Part of a small language model's weights.
Architecture: RMSNorm before each block, rotary positions, no biases in attention or MLP.
Each number is 128 + 24 x the weight over its row's rms, rounded and kept within 0 to 255. Layers, rows and columns count from 0. Numbers have three digits each. The size before them is the row's rms in percent of the matrix's.

# k: layer 5 attention key, 320x640, rms 0.0501, rows 206-255, columns 192-255
# q: layer 5 attention query, 640x640, rms 0.0528, rows 399-447,463-511, columns 192-255
# v: layer 5 attention value, 320x640, rms 0.0815, rows 192-209, columns 192-255
# o: layer 5 attention output (transposed), 640x640, rms 0.129, rows 384-400,448-464, columns 192-255
k206 092:113098103124114133132115119100118134174119152103129092129132100140112129164140121163146130169141117128172091158148142111127157132162133126092123125137117150076137133141116102148118133135133082
q399 101:134086153147096136120130125117128124146138149147137109126106131142160134127119167136186121123124108115110162135119150131194141162112105131121127136102137120112152143135139060136137141167164127
q463 100:139148146126120130145111129104135124097152101099136169099132143145137105147119139119138108095149135137117133166093132124145125132160118131126185109118138086119136148091121084048112118108168135
k207 099:139143139120173090165108171148130154132111129066089134142112072104135164089116156111116132154111148078109140141145168121102136076140106174125129158150118113168123142120163147129128162129119125
q400 104:133148137115132086135170133183139147170072113075080150144149156126144097071106143140142144148125149134172104157113122147144121160123118170133130114122110132124136113147110091106137142126121114
q464 104:110127139155081164115146130117131109126121130110074122154099160111116125077184107112124117153143115105128133082157114131181148150087137117141125103151134087101147127110121134143146134167119096
k208 108:148114148143103191135079150113097099133179138130164137144158132121139128149125149158083138146097127155125157129159110152088147098146129122124123151127135120124113126136130127131112125165144114
q401 092:127136144134144130117131113135136103153126132126143116073133095151120158116126101096160086146105118129100129119154123093082081101111091092153129112133162144114121124151106140123155111088095162
q465 105:153127140125152133133148087174097103126155126100143141124146114134141133160067127133090155119119144148111100145123156132132114098120104104110098104100142137108115176153102163150135151136117156
k209 108:117118146151096135145119183135101121151107149157133121153132160106093130119148163087128123065135128126064101089126153132144117131108132156120107087116120136107107132122102121123071171136125115
q402 106:134190132160166151141124127112133081148194116066122128085151117134127150141155135162117150103143125190097129133083151115129138144122118110115133135120128141145094096132149159138103133143126141
q466 110:169137138101175128070139140141118133112132120139092118077161116187125112141133128112138116121099138146127170114115132147132150172151130115122129161124086121144122090142151112104108167097077149
k210 099:114097114114109114137159119130163122093171152113128107148081112120167116159112115115174144124110115133149142148135130150115118122107165113148088101117143127134114126124133139198081170153108083
q403 094:134147137117133077118171129122133136136060100145149083135166178076141116121179125104094140121178103128106104122207155110166105121119121153153121154162127141158104133128101113169187146104130146
q467 106:119156152112106154113136191096131115103140120114178136110132129134123156099130104133111130120134136110144114152114094110112145189145064126151106109119143123168131093128137119157128113086165096
k211 104:147127114066157138146160092102107174110119140092124154159135109138141209158122105154144123105128115103133106098123139147100143136123132094127128124173093130114122111086115141129134137108098152
q404 098:137132096109141127159076119124129137122134114117141122128118119091142121135152097116090146114097157110120127129152165101144064135133100171096165151109106166063134100138127138142124116097125123
q468 119:123126165149129150156137120132162140127123169132089105144134131132135102150122190161168126137120110127150101103109156103122134095103144111114123095097144130124150120156158164096102139120115159
k212 104:102085152163093132115091068144145102154100115121125101127129131144162097143105158146120115146101149109161113105150090143133111108128096176134119126161133138134121123145086156141126168143134078
q405 093:099151144092086112110126107164134158147139144146122122092128119078149100094133167089109148172172131123146101160155103159098145165112094136109090151097191129127106145118150140136136124115114112
q469 122:161130133130145137124134116197136129128127115140122096138146105104081124135136172132144132161167094112127174115130165115149122160133125131139103156138139162142088077149124131123078100141120111
k213 110:127108142140121148134067143115124154121097095164124142112099092092137121119164158135127123133126153114132140125131119128132113093154186139166098155143125141109121103117122089137095116099121137
q406 090:124111147117168098169106139150138144099131142124146153139084114128163121138116117106117110126097100104147166141096163093070060126119141086117178138131128165124116099119107136161088168110130096
q470 110:144123144113170144138141148132102119149128146119106133141155156125118121139105091150187130160097107141114119101097202149135103118096100080169137138126155155164111139134094107155091139130118128
k214 111:146113128097117108105135101109095102136110137146134123157121140135192170169148109127138130120116090077087103136095204098121141110136117131090122156119138141178127135146141128200164151114115117
q407 087:094121138126170144172130179163151101112106075104095145182114078128139113106132127160139112108143117132099152101088117106126089125111124120125132093115166142138104147108119119147159118193099164
q471 116:085155143119100137128099191150085145151158147106131151141124138145101118123102126131160134123093147132149157112096151153092146108127097148127123178117147079145113115124121133130143185120104113
k215 108:127116126100093132120165118147135141129142100083112088137124139132102129164111137117121147130062070157149150129123204172095147139122124088109084127157101113139147142168151168123130145141105124
q408 084:125135127075120121118153134089133134167135115100170133104138095089130079119125144102105184129135110133131132127112122146119150127157134116132073108108109084143112146172179149102150105188127138
q472 109:121133117133150140134162119135125145079113118088121121185167134108109188115130167204155136121112103121106130118112120145117139143158150110111158188149109143170098147161129112130116122146125118
k216 114:114121137137140138159150162080126150120114130147125121089120111141094117155113094200148111125113138169150127138113069163134097122100147137118166159159115130096165138088125152104112135082126094
q409 090:132168128123086141132134091075117153139126124126151131114131108128110188069115141112153110154111152129107141147133156129130180157167116113074128098131143135101103166128104124135115124125136139
q473 112:112107086171134150119103114135130158180119095148116154182122132123133136059147124108116132166104144108149175144150135133128150108127092178101137165136161104094106146137144102132130156096124087
k217 119:150157088090121147140131155110165149105143155133169136102119161159123115165139164157161152101169092169112069131092049129048130141122140113143134125167138122130106132112168119125144117096137124
q410 095:159123101125144146102072079142152154135115163174126099121106125170112149135098105170124107122105147158102136135129136122079073109136099126131153120111123114121144107123161141145157139118118118
q474 111:150110098166090119101139127156149145141125147129097144147138164108146118121135150108135117130100166129118152132136147121114113125179095126100139119149153135132148094127138172137175117116137091
k218 099:119133154120136171146180144132153116100104116112110147118097168159113114067140129078131132152128089118128072142138159094106125119092135131095124163142107103096101157128134134157165095123152135
q411 096:111169114108150112121129104084090121097082142120096138142154128123156105138121117134082145116202132132108168127130081148131166111115135149162122090123118122153144125148151128132126118134135129
q475 113:086130127096168107102131173123104126137103105126101141128115145148162075167106133126135182117155137090137122090076075127130128123119125118136151108189148124147152170134163138123149096155144135
k219 109:113149127090175156118192090129141163112129147092170115138091121135144147143131099121117100137110154105141145117134143102136153127112154145117179132129143119161111131118126119164117130186100115
q412 087:107149144151142097124093154175146133133126138077059126130102112138131177148113142143115148103146136114152163111121080115115090146144088151120158121107110140107132107131138141108142120176121120
q476 109:097131154141120111098139115132130129100154168143137157087102094108148137139133123126137140150147112111131119162146096139130130159164102113134118101110142090106138158142114122152152119136128152
k220 103:100100137141163124164121135104117119101092156140180130142106173148105130165153113110112172118127138124131085143146121097133103138128089127133136082147132116152119159122114109127139139151129083
q413 094:130134146154139139150171109133163164099114132136124140155106138105181119145095150160107192134140094157144152123156113122126153132107084094125122088152157098151129143132125127137093107079131158
q477 109:164140117072173159158124147123158178129128165140160129133125146115108133130126119128080106155130153174126100096107140142084165134097184144117110104081096123140145150078189131127143101081152133
k221 104:103101135107141141117109146128102131115110139099165178174127129098119103137160079120126134152116150151092173137160134108104134108122103142114161106159116106140102120147116105103136126155131128
q414 089:150161137159103084094091139161138111120146151087116142155088105099152126115089131158141150149144184140091148156090128112127152146179126155141095164113112132171134131181117163113142099138097144
q478 123:166168154140185100141126125126115106130097166097125160165141117121142131144118182105104156138139096103144167160106102101129125139138125157134102154157165160140142146115168124097126127143127156
k222 109:140140130125153128129156162161127128165142124074171153088097134171138139106110133057120114087162116141182081180122163145142145139157140120166124128148133109088090099128132099155169154139151075
q415 085:121135143119095154123112114134125151111155107096134118145165102117114133088127116143147103128129161138143122154148097126125105144129160132153123081108166145161111092131140138109143094120127155
q479 118:149156113144103123121142082116136124115100118120156158169132146062148154135157102121116141117108131112115156100174129153110114145143130128125115143138150179136156129124129118177145149129147151
k223 104:136127100120130103104109133118101165160090121110153087122119142072122134149087126131112122131078131099145159146142126146160115136114156160152144127123124178147112170111127132127159159092126086
q416 078:126104137111148157133109117146091132131148114143139054148155114143124127156106103173118091135097127131124149148156116140089117153103140138103138095102135133144116141137123115137140127093144124
q480 093:153089120167092134149117139167129110091132121111129102138107125133129150158098097205119083124140122131115115131119101105129124119087141116152161102105118149104135121129075088126146135142136148
k224 069:093141124151128144159160157108140086134134095147103175132129120127137096123127144137125114155107061142082133132078102163099115138110133102157126099172148117087164148136140116162137119095133135
q417 079:094166150170135095118133159117166148160142163158121130113091149078138168106139114101116173139124171090176157117135137096138192121098146075136159143136148165094143107164105174113115123164116131
q481 085:166125163103165149115085129148159137157132136133155144124103133128093132146135122123119139132147144168143124070116115123144181119142140122121146108135132135154141087158076173131120170141106121
k225 075:117143118135106130117152175180129160101137147135158133129163138150093108150115129101109100154106117170106124146133133122110083098133132128104123158133141132135144155166121124119157101157120139
q418 081:173110127158090087131131154142124175108132146107096113109125093098135125112145125135094186147127134129174185150187134104124162091135163119147208142090140137126154110115113116129121113116135151
q482 091:096122138138181124148100158132118147138100086115078128124128112134145119095103167166130111117091109096080127102103100130138125103125119142134154158144127133127160151127119143136110166095143116
k226 086:138132132121090131166096150116076163112123130112097097106152146094142150196130101142160120133131108102108157175105127110144129149165160085134154135086130093072134109141139106164120139158140086
q419 084:126160102139112115087149157094113162139103171136089163107113144074100165098140079096113094098166161155155126078106178093174147153098156085131137112139163175146136141139111147118134128167120190
q483 087:132123121163143108127139156118098154084092110133150073125181209131136158164145158166149103126089137111152115165093169161171123142084173147165136149114128120133139106153169150127159097122146131
k227 080:082116139123106167102143146113133137131153137105113140154130093130136169159107089144126162109154119100129157154136163104181138122108128141105161113103126115126145149150154151115138101098160086
q420 093:146130097151116125125076108145117118146175130162142160118103105138132138128158137136125091085098113126105120118101122113122131129152126081122149172167128177145105109138119102126142116081124184
q484 089:101120133143097124174136178178094145152086144125144125112127105131120073100108126131146137161111133107165134124110102096173112135134160096127120110133128126124160159121081122106159116152138134
k228 099:140130129129124121158167114119115134088121109152075112099113128151112149128125111136118069117101115119114133126113138113157096128124092086132136115077131139135107152104150107157127119104125129
q421 092:106129104133114124109138173095132151143145154132116161085098097084103174110132082127118131141142148156140131106146160112151154138089155113128166155146152156110113120084130122133119130118107111
q485 093:110144178154152137085152163098157143110129125155111148132099167136148158162179141147139155084139138118189128099153177174127122138094144127132132152147128141104078067093166172154100152093123124
k229 088:127096095121109108110139095148134100113108124109156124143118095094144162118119137092101151096129144095064179147134175077144118134101080152131122076099091131150110101129139125074135108108132119
q422 089:123095110144138104091175105120137134131096166156126132100151126117115103117166116142110104102143108171144130151137121109130108155102170146155114118136145141150140165158113163082124165157132103
q486 094:133079127134108136149158149145112131193084127118120113140127150123153094130121055166122152076165151122127129101151147095148092141093115133129134104089141132123182118110146155154117133164135161
k230 093:146151142136082136122117118140122129100134127155165147114083143154137161163088140119107146113146143090090145133093119182105144091118153110111135172068105150113119152123162132093121101093126158
q423 094:153092116147129117109139138145121155122139118124115122135129147129151165165160115109144094115100157094170120096119166114117128110169145098140135117077136134091076080152149117187108099078124139
q487 093:125080159176132172105131148152145123110107139133124124148081144160140168128124127145142135117165124090107143097113139168106145142127124161154102142167098134132131119154118114125119097079121150
k231 100:122109144127163138107127174122109155142152135122099128120106131127091118108121092156122150120121110125173152121153173108148135140115140141157145097099130126119114119133102148152106120149185118
q424 095:096116128159131121116165163126103135129153127153140142105108119152120140133149121153151130119147101141161162120165141067149155149153158116157130111157153130107160140203160145125113157167171098
q488 095:107111140137122115120147098133110162096106131119143111134176170118133148133171102152144168094114123122176115187135170145121156131098107113132164150133186163114115157152123142192111174139131131
k232 094:170145127152110107110123148147119151124123137115108124102115125109128129149092119151145119112134201138117140123173117120127123128123108133166161080081120118151103129118131110111125133151166119
q425 101:129137167146108123150096108110095103099126115120123124091138116103173147121167107108134112130102117139125101107124165142102186151157144074108109171131157119100131130172132110166101124126117157
q489 093:114132133164123110160121112114115133141111117109131113088151146109130149126140152113139110093102105132131169068142153158115169143137147153130102123127155108123105145139146135154109088154147159
k233 093:094112136159090135129105141125129047151145097119156147150118169161148132083117156122097151131130111119102145139184158142187164103127106109132102157119142131085133150139162123148081158179101092
q426 104:067122111078143130132129159116141106114150129126111155161135158126122145079115108154160187123116113147136139156149082159154077134129099162189109135114091084110139118122130150093140139139121137
q490 098:125126186148129092176135113124103134130121093142122177105116113140133134081103119130159103136110129153140134122118172173114109119187111064147169119076112119097144138141115125115139111112128132
k234 109:144177100138179161118130141112090160157143113112103159130150121120127097149122155162116132141123164146087147123114131129119166105123111173129156155156122129137081150103089163107154071129089120
q427 091:111116130152143101117065133141127107106111130132190116113102115133143122167130128149100106139128108120108174095131106159122123111107135138107125152118132166118105133090129111192113134165073098
q491 100:124164166154167139141122078174127127131148133114113109116129130147138171154140152170119088113133093146148121119102103149078105126118109159133099153105129098091133140098123119137142121162132131
k235 109:092117133092122140128146143108083118104144093159107118140157120129143106068146094080135097125184139117120111134103162113175150141178175117158134090110126113118115102130128110178115121188121124
q428 098:084157122149036139098108181125121151138152144115132165119124147204128136103107140120115141115093114126091128118133106171154199158094097133186166106127061133130159158110108137097095126134150153
q492 101:143130139112111142101145120102141108102129157127110111132142114181187131141122115122103141127140142095155109066129120123109132082159130108159091163146171128102123166129150149151138120132123149
k236 105:129124115133134130097138171136130165111151150118104119118124120136128163126112080175133120125135153156111128127071075164089058098148146137123175100136084145151133091087111156098162095110133133
q429 102:119156135124126149132137092133153151123139119123134136142132104117115128131134136160110133127100137117110161141108128118098154169102112113123128099108123144159125122135150104156151101121120130
q493 096:139115128112101200124138154091083158114132128111133164094120150130124117119146165119130157154120166155096171063150153104129165116111151130146132081147135150167100130169157142138107134091154096
k237 102:136153129118152128136086126143104097138123091166114106123193133141138092094130131124126094185135121127117149126090201154155118132128115122156096129133149114108113117174088076155150149157103117
q430 089:171154118139141134167155087109144162083112159132120165129137178120139086153098109109078137134211146178152112098138117133143160089181173147147062162143122142125145143120140138142148097122122120
q494 110:154146149099132133123132108111168157094125142169136141112121107149157118104062128120085112096157152126149102182109100143100116103165133126135122107122097115111122081173130157118123145077171134
k238 102:124096074137149129137085142146143181112080140137096131109120129116077126162130129120135142100130138090120122124119087098090092131134126100122150107142148098179159111151112153121162116119136157
q431 099:126123139122113098142104153110176080110093172136114119117151154154131116157163125077090133095136130120115115137127136116139128068144121130128141100167119171164119112152119103131153172120114111
q495 111:126147117128115131103083128138132124114173150142129126166062151147155119132149109119122074133108105110096163133163095118098093127157136129129176162115119151141089099143103116138162154149151135
k239 099:162113113132148124086126154127122158126142095122141183115146129122133138148124129153110165153119102131105162100173167141139178120122134069146137132150139108127140154125142096134107140120126146
q432 096:154112116105154123145095108173111122103155080121167112147129145104150126128158132141123081130089142105106134127140129118138109089125116144123137149096107125133128091177152134132131146129107155
q496 111:134143127109138164111123106132149115137105092146134088123089139107160164089136150146118153087130167083116172100155135079135122117149150140109128149100127161122092141164122131144119140101111086
k240 110:155072122135104142097155131113138114123131108133118170090112138131133165086122135111091109113122115120115107101145176098134142141105127124130127115106164126098176137156119129162159157158157175
q433 097:153141126146154133152145125129097135137126144158113109124140121128135123098137150126112119135098134137148151112073168129103115138150089109130111179126133140067155087125130097137141138105169087
q497 098:116129132128169140140111138082092128169136133097182110184134148149099130126121126096137142150137134107130156155084152127141112116120078167129178120154149147146127108132137128146144141132102130
k241 103:113105122099128149148149142138106108155161144103116130118129094107161126129129141116103140119124149163107135097164128100132163101117109106114152094127139111122145106080147156128126132120111125
q434 086:129153157081123142132138167143139176141102110105163102176135138142088143155095155139142174128149109113147100099119109126126127149160176172116134110135143084128140119151140134133144118088150170
q498 107:104143171129137157136134113139130113158106126139139160113126168115133116134132142134127127109123120162131146129145126139129162119157168129123156114146144089086171168141182139111100141113136117
k242 103:110135093146138093138130172113102157144133114136148129156141109151107133152092128178153121162146115136148117133161104130112126116129142119134177110146145178118116129099110160131176117128129124
q435 099:128121119138140143141153168138081132118123126128140111146171113159121106117103110137121144122101124146146136091106093135146119096177145151175142121152112152135129125119184135123117111170109109
q499 113:144120120148165140145152147125138133129141117103130124153140163115132112110111127120131134110119210177156101117109084126160145159131158161138087092084145119133122129079163099111096057157137119
k243 110:154107103112130123121157137104076157151129126122135157124141096130099115148104124126129139131103126158167098151170101115129130097088124155167128133107133097116104157115150101147143121135142093
q436 088:097131148154098090107116156174122185130134091160148125161142056162143137098117140166145145152162091124149152092183152176108122125134130156108119141098092100133121118136108119133177146090164114
q500 105:092172113132121129134111126156129136130125141137113117125161123118130113068168103174155149119133154150163096123099154126117102117101105147109070135161162095157145119132114106092105084137154146
k244 106:109168121149095143100089100111113130087109160161156129133157127107115129156127138127124148162108116130115158144092072115099142104154109128095122100115113121080114130139130173136114107173141174
q437 100:124177112117136128160121126171078146093174163114158148106133116154119136179133129125161188146072143121125199134107139159129137164143151156121129129137139132159080121064103143115118140106126140
q501 111:123154149087109151134112106139153112114139108138106118147091157143159088118104091143142142128143124130109118152146142148146148085113139100113186124129129106097147165092131125119169095105139123
k245 102:128113141121116139154132168096134115134104115133096113144121142139148097130139132122138078124134130142151122164133190150102143145138148138100115127140139132102151150121176134149081160154162140
q438 089:137082113137121121096124107090144109076152134061124125149113116104115184140137130102122096111160098153149123108154137074092144149154103107110159157168160150108188092113150158129130160128147126
q502 110:143093136138115144154128110111091141136135103092084124133158117110090101118122106184135137128130104143123155096148120127121141135053074123149118137113179145123165118126174133132121108136110163
k246 110:138082106190129150126146084103150177090110136134123116179112074134073167167148070115137138142120137149111121116095030147152083093125127140143088128113143139121133119116126096118149109164119162
q439 090:084149122147108084096117072135121146099141111162129132106111141138158137177156132157112116159117153075107138154086131098131096161089125090134113079118106132171145128132103105138118136145097151
q503 116:158106159173095124085158097110156103120146121147135165148108123133110111157110129101116142109127117104132142143133127094098148123115102094101081111069096113149131110120138133121112105146147163
k247 109:115159091109160123109152116127147168112082132128127128150125106133107078118115119110131124123134142162090102091124077121112131108097144143158122166151143111179183103093110174122151107143132169
q440 100:117104140077125120115109102092170125093156126169132098106082134111138151159112083127174098079113137135136168130148061118141111124109143104133134116141110116142146132112117144103122118134145119
q504 113:120141086108101152142152112125134104137134109142150116145160172117163100156133079118149039124110142133137120144149059102118084133134110114122085101145075129122118133142120119157121149158132159
k248 103:104122122199117128111166126160135141137094097154123192150114102161145136118097109082152113149158100146117111107133156149122137185142107114133101136107149152138134066100153128121132120151125159
q441 096:107141158124079115150101110111153075121131124118126129132105126143112084119090163100130119116141104158171127098140072108116109095106109088123108124110138139113125118092100090137107092138150159
q505 114:147153137143079145102114140169097116113115093113106088089103090125134115104115110133071107109145104087124099171163151132132117097104148148130144130142107123125128155113150102135136101158117158
k249 096:155121125159100141118086157147166109125132126200106091177118087115113143131154110141125144139115118096078146159100076157167133145110133135099098096140147124122160149131108118131140143139104089
q442 104:129156157129114144166121093121132168107077117083111177093114117121128090152139136148139078088129167155168154126137128127117126138122121122074092129146162131142088135134097139133110153125098104
q506 110:123130102140148129125143143103156151113142155101120114118092123140102087137101102153141140137164114114113131099151152121167119087131146131158124123153127113148121147104162115139122114097148104
k250 103:140154128110125138103123098137117159126149115159172169139134124185133100112107145124144110163151150131107125142111116134125099162112092143120141104108162113146123124106125128118160098130119107
q443 095:124125131106147118140149129133105139152118089149128133125131115137147129119162121136153153124137149140141101137167183140118162100162096145118138128131122104138168126116116161142143157098138096
q507 116:121134166133100110152155097106095110135092143148114110060130129124086114132141150162136138120128135168150110151147141138140076130116139122134140119136122164144145142140080127121121137143094119
k251 108:133153157166110131134115134112128097143138123153090148147085145083138126180091160165141130162142116131125145109121108151122117108120153118158129135107155118113122154117138098160130100178101137
q444 091:147123105111117099153127111130104139111149113176118118097137091184164113123114108105118073152129121143132074151139000135100118132165143121100159108144111114094121127128116108121136133132148125
q508 110:128105096141137088142109093170157144119091117151085117118128102124126138120116131114139086152140129121158125175157043140130103106172099120090145150086108123126133137107107096147125117106123130
k252 113:148122125070157083122172095136097117155121107102103139146124130139148151115087138152141122162131121092093118132208153116131135105128135125138118103076119144093116131148118119124112157135115133
q445 093:110152120155139140138156099135117183107157165143157143108123125079120172128151143153120179145136127129157164098090145167147132149133115100135106090139132109096130120148090141105179109113132135
q509 113:090097150100169122108102100147146124133142127148154133118125131114138161108142129112138116116115092119154128144106114155141107130123093116140140139131156131092138122169120130152093119134169128
k253 106:127168119123109138115117101094094128137147110120107131145129122133134144122110175144095147133091143119067146101144107107135090139122144133148109154137121121113158139140110105130166139157085102
q446 093:106134123140156151117130132078112126142139129145137124131152145135152129091095096114148154166110150111136130180089168195131163105071148147126129135087128150117120106151136118101133154082150117
q510 116:172137146115099098145129083104117124095106110115170129131130139135111114108149137120168128124112108141115141117121146103114116124114101091123139130144145159187123124144142147120148117125094106
k254 103:115129150140153128171165144121135162086134150141140136088134141062134142138132092133126150143108131119148120171158145146118135109159105133118156099116163155125099124156119153099107114092153127
q447 093:123135089161128096146107081149159084146135150101112139132127133130165117113111159079161096107119144134092127138150115131139112143154151127103113172145103169129126083138122150125150175156125125
q511 123:152069104165113106061163134115132124117122151111187121144078114114159117127140108141132123109163117135107099115159167119092152107124151105091109128125095121098134148138145149096116129132149124
k255 104:161071128128120092098145128105136113114118162149132100117165131130146091128128102145141143151124078123111108110165185094137158081160124163114121143162101147144141102188117095145080135128137097
v192 091:155095125124158148122108165144106113072170104119142145156130115104162108149127119156132119149170120097114121096079125148141144131098154099127172128175127127077110108150186144122119120068128177
o384 093:130118104158143134150098112135110129135143176160162113126135115093142111117137102129160141163098140108155150116111193120119096159123128134134126107136163090156117131140139143125120134125131129
o448 096:170151103124165177150145151117128087120176109098147148120149107148137111111134136153147082152114140141150160149143088109168129160144137167126111162091128110119115141147166131113138130114100159
v193 094:150113170152111120138132161132142124104131148161103134174082133145109111106141119102163141091084113131143126162116132124117114071144139128124135141122101115099167107135113110133099113135115150
o385 101:140128158076155139138142087138162112148159112143089087152126151133138150107167130099079106106132116138085104145105089120138129109159134105138113160133101121121136134132164115154121120160111136
o449 098:102119146147180083131151132112130132124149152147147146155104136136194114121115111106109100149140101104127118140142169112096145147130140123146118150086116112148149103097117126124158162141098188
v194 090:151133130157107133126111136139092171141164101128141093141160150128125154121134136137151183159175177114118128152105163077118130101121120108146096142143113119100109156161139118081154137087153140
o386 087:096104130166098119146162113143127137149093129156119106103120090104174137143109108134105150127086119106118137136113174099136115140114114126120109141134127096121105102121160110107151146123097114
o450 101:114105093096173100135120142124152193160128087137123132131082137114114121132154116121129123113092105130131113135103158083098125165131102120158109153149141141116114117182101144087136149124160135
v195 090:142136126160149122122148136143162084118126125110135153111142139113142148118195117125126139128108088158095142155101147110134140141114107106124095088108126134147137180091113131132149124145128141
o387 094:141190110102111108149147103125135103105090136148122150104147096158106151145141128147158161120165144127088099157161186161193133134085112147123151134092148148102166118144104183104140105125129135
o451 098:065154146128151134119155122145157162098166110106140172125148132117138115128113156101115196126122102136136118104127199114191116137114097140135094132127083153159119160179137093087111094149155133
v196 093:116134152116126152124136153120167179145124146099106140096145165113174161089144124136131138163120121055158158144125133109128119092157135156094153126157103132120135149127115118145146143150156139
o388 097:093092131111142157171141136125090129138144100146152144115131125106163179139171171134096157097137112122103109160116156090134165159135125105106160151114119106164079138144103140107098166111123133
o452 103:142123121151142146145130168121136113132160110097132113141094112118109136148142143101132130136121130106127131102180204178109116125138150137083103157130058144128116133139119155134157110125097097
v197 094:122122140169136147105149163161140127131142140135115210119129166189170104097113134119150138135103126144127103121152095122129152103170076121104096116114138124123143114171117161138121107108121102
o389 091:197164145085128142142110095165107123153168165080140137149153135177142086119107102153113116100130128134103080162089088133110177108153096156128138149137095148133165103134127192099090135099126168
o453 099:131114116158085133110130130134086102168099126143112139113093156170142107117129140146131139147124131105172130079120155162132104119142144155098142170109103091146118158133136145106144165126117140
v198 091:121143137155092129151141131143111125096134110144135161117103127119124139053171121138120138148168063138134112121155109107141153148173099118120123140107125114111080152120129081138125118095124146
o390 094:118091132143114094147134139136088140144092140135162157144140101093134107116108135119133111173151123118106123140169107177122139132133131130141136158127173125125073089113123140128108109119129184
o454 097:125128123079152102082126104152156105113125124103120143099112167096135077110105159128110158154137134097089156140132125130135158130116143081147117147106135170145154129111143138125141157122125115
v199 089:127101108157116095104109094125183128133130099120117167135156146081129102187177092119104129134180148167118134148136114102177161115105133141110169112159136131171164176136104163158141103172139138
o391 092:137141118138176135123150065134143124106112108108166161098127143137171123132141067114126140153162161168132138165118126123151121128146132149157094127105128129128132130115113167167171111090124143
o455 096:097130128133109166122091146113108105147134110112134148120116138096099123120155149104122169150154121165149144111153173137090132121115122081129122114115138103194115076107133103169070118085169137
v200 090:133178141099117131108149131155104110172098110094115117155140117147153138126150107153093136137127152119153119155086134173154129166098139110134066148105194108184123123120112121195143137144136113
o392 088:079106140134108155153163099128103134115126157086150118133113098174143128123119151157151119109148112118133119116113133158125101133113134102104125106117137135163150156111144137156138119132126127
o456 102:081138144085171126130138151117121105177140116127094099103118106082163157125142110088081149133171113129153112128137237155115143180137136106063108062110105130127129151112114139117129152048127129
v201 091:138145137072152111178138081151140124128126102135083140155166120135171101128119128115148117132132147146160102130108140133162116136137118114094106138113098127136173151130128106099119168137151134
o393 099:082128102071118143120121176109140149128118150104105119157125122118095151119095144141108140123161146115128092163122129157142151094094098124128126109101123147146145117154123119108123083163143124
o457 091:106122142146176143162160179070129100117195125153142116120132105128142111102120132136161114154124138126145121098142073126127078158108114104112129118149119141123102159169146119103101098136151125
v202 090:154108120149093127154092119183155144123106129154142087159095080179091132108139187108109103104113138158203148128093113137118125108127100161104119166123116135145129130141143103117131123147092082
o394 097:142129151157126119111135152152090116123126170123142098122092136119145134152128143084141120165117172170155100124102089136132129118153117107119130134154144085142078110127155153103044140120089144
o458 094:121169133122174159130083153107129170185109111154116124135123080136145117149117107142155129120156069136157121120104122160143115120102113114136151148093134091091099120133153117074088138099135130
v203 089:131137155103131130117146145200130145115086129066103153097164128122094122184137135144145110133124118118139116127146110145160115114144131164157131125159125140144135141096117060101103135089161121
o395 090:149133112112158152119112110162099123153162166119134128079147134117100136162145113133117155147145115111131133163132165170180147104114129111098132098153100123106126130127131109102113119165149156
o459 098:127123120157098141135128158138093107137138152139114145088107119105119120158114156149123110114120110122090109140102162137109117099126086125130112128178110113112158109126143115081118120142158133
v204 093:106119152117104173137136129121154145096136138145117122129098106121103109144169105144121115160127137086158150142156166136089136100145128137130121118149128139114141121125152138109140136112148122
o396 097:092097155191133175161116097122160133113110143159102137150065147122084159127125123149133109121122142133164150124094121138136092103167118116123181114086130094118094117121115148154120168142129114
o460 096:098147109150119093147132122139129142178126180148098159102105134134179115117128156112127097126151142101121113127159230132156124136194119106097134110139104118163106096157104148157117126140112105
v205 093:103161099155090128106119161142095127150129139175143138116118117095123148120147162122152114114120154140132173118163139089151135073159149200141184155165158113099114189144125139080142139092153120
o397 098:105122078160156133094148140103145133139157120135134126175085109146158138125112138125172129182129116112125156117131189159122113107176162108124113131149160136161139186155146145102128140081151086
o461 102:117119141115072160126153154104109125140115127138119119100128151133132148119147145122126109136101114108107109178127169133107085102113136161097188154163124101129126115109096106140122118110100150
v206 093:127147154127129114123143150164136172147173126140116132121123138129139140132139150130113139156106104132129136124139170124143145159136136161121132126181135141127096140151118135156114133128134137
o398 088:128096090094093137123126114121130142103110098139161141180154121076130113139165115138095112129099120103112136072134129155121138134156131120151150105108143121154091177094155132129135101133129110
o462 103:109103155129115155104123140111188108129112144139151150121123152156127139141140133144137149124146098132161163102123169105164120163157123122132142127113164092128122137083161131086173126103078118
v207 096:110106108164153127123114084115134118154138111152138109101102127133067082126127127111179111112157103123118073123081113135135128127144093135128141160136127147148096096075112109148133145126125138
o399 099:134105118129129096113164076114105114134126158087146106141098150116108109124125138155168129140119077111108126093101095070115127109153094103109142160141135113155130157022136142120130129128150128
o463 098:137108124129150074102099111122146128143164155139136159111200096143121104120124161113150128180146122092119088158155090119159138114147135125147127139131092138124086144114136089170104110150137155
v208 092:131120141114159128109151075096101151148107097167075139114096110096134125120121114110115097140151160162136146103148135158152163158139140106093139147133122093089108137130129114101177157144108101
o400 093:117142155120123144118106122112142155157150148136084113112075157103141147085128120141119128143186118127181155146093126156120113131132100113105142152183152117130113111129140135142147177183084107
o464 100:096093134106138138104128154093106150157098088139106126077126138140114110139137142103144194150159161156126085123136157136152134145136101095142144112108101112131101137149090147088088130086080111
v209 088:120124188110094114114136121085143145131138117129137123109129136132117128139153124089105124133140146107116111149160098109165101112134148136110083143134112124142161110128116117101120114111127145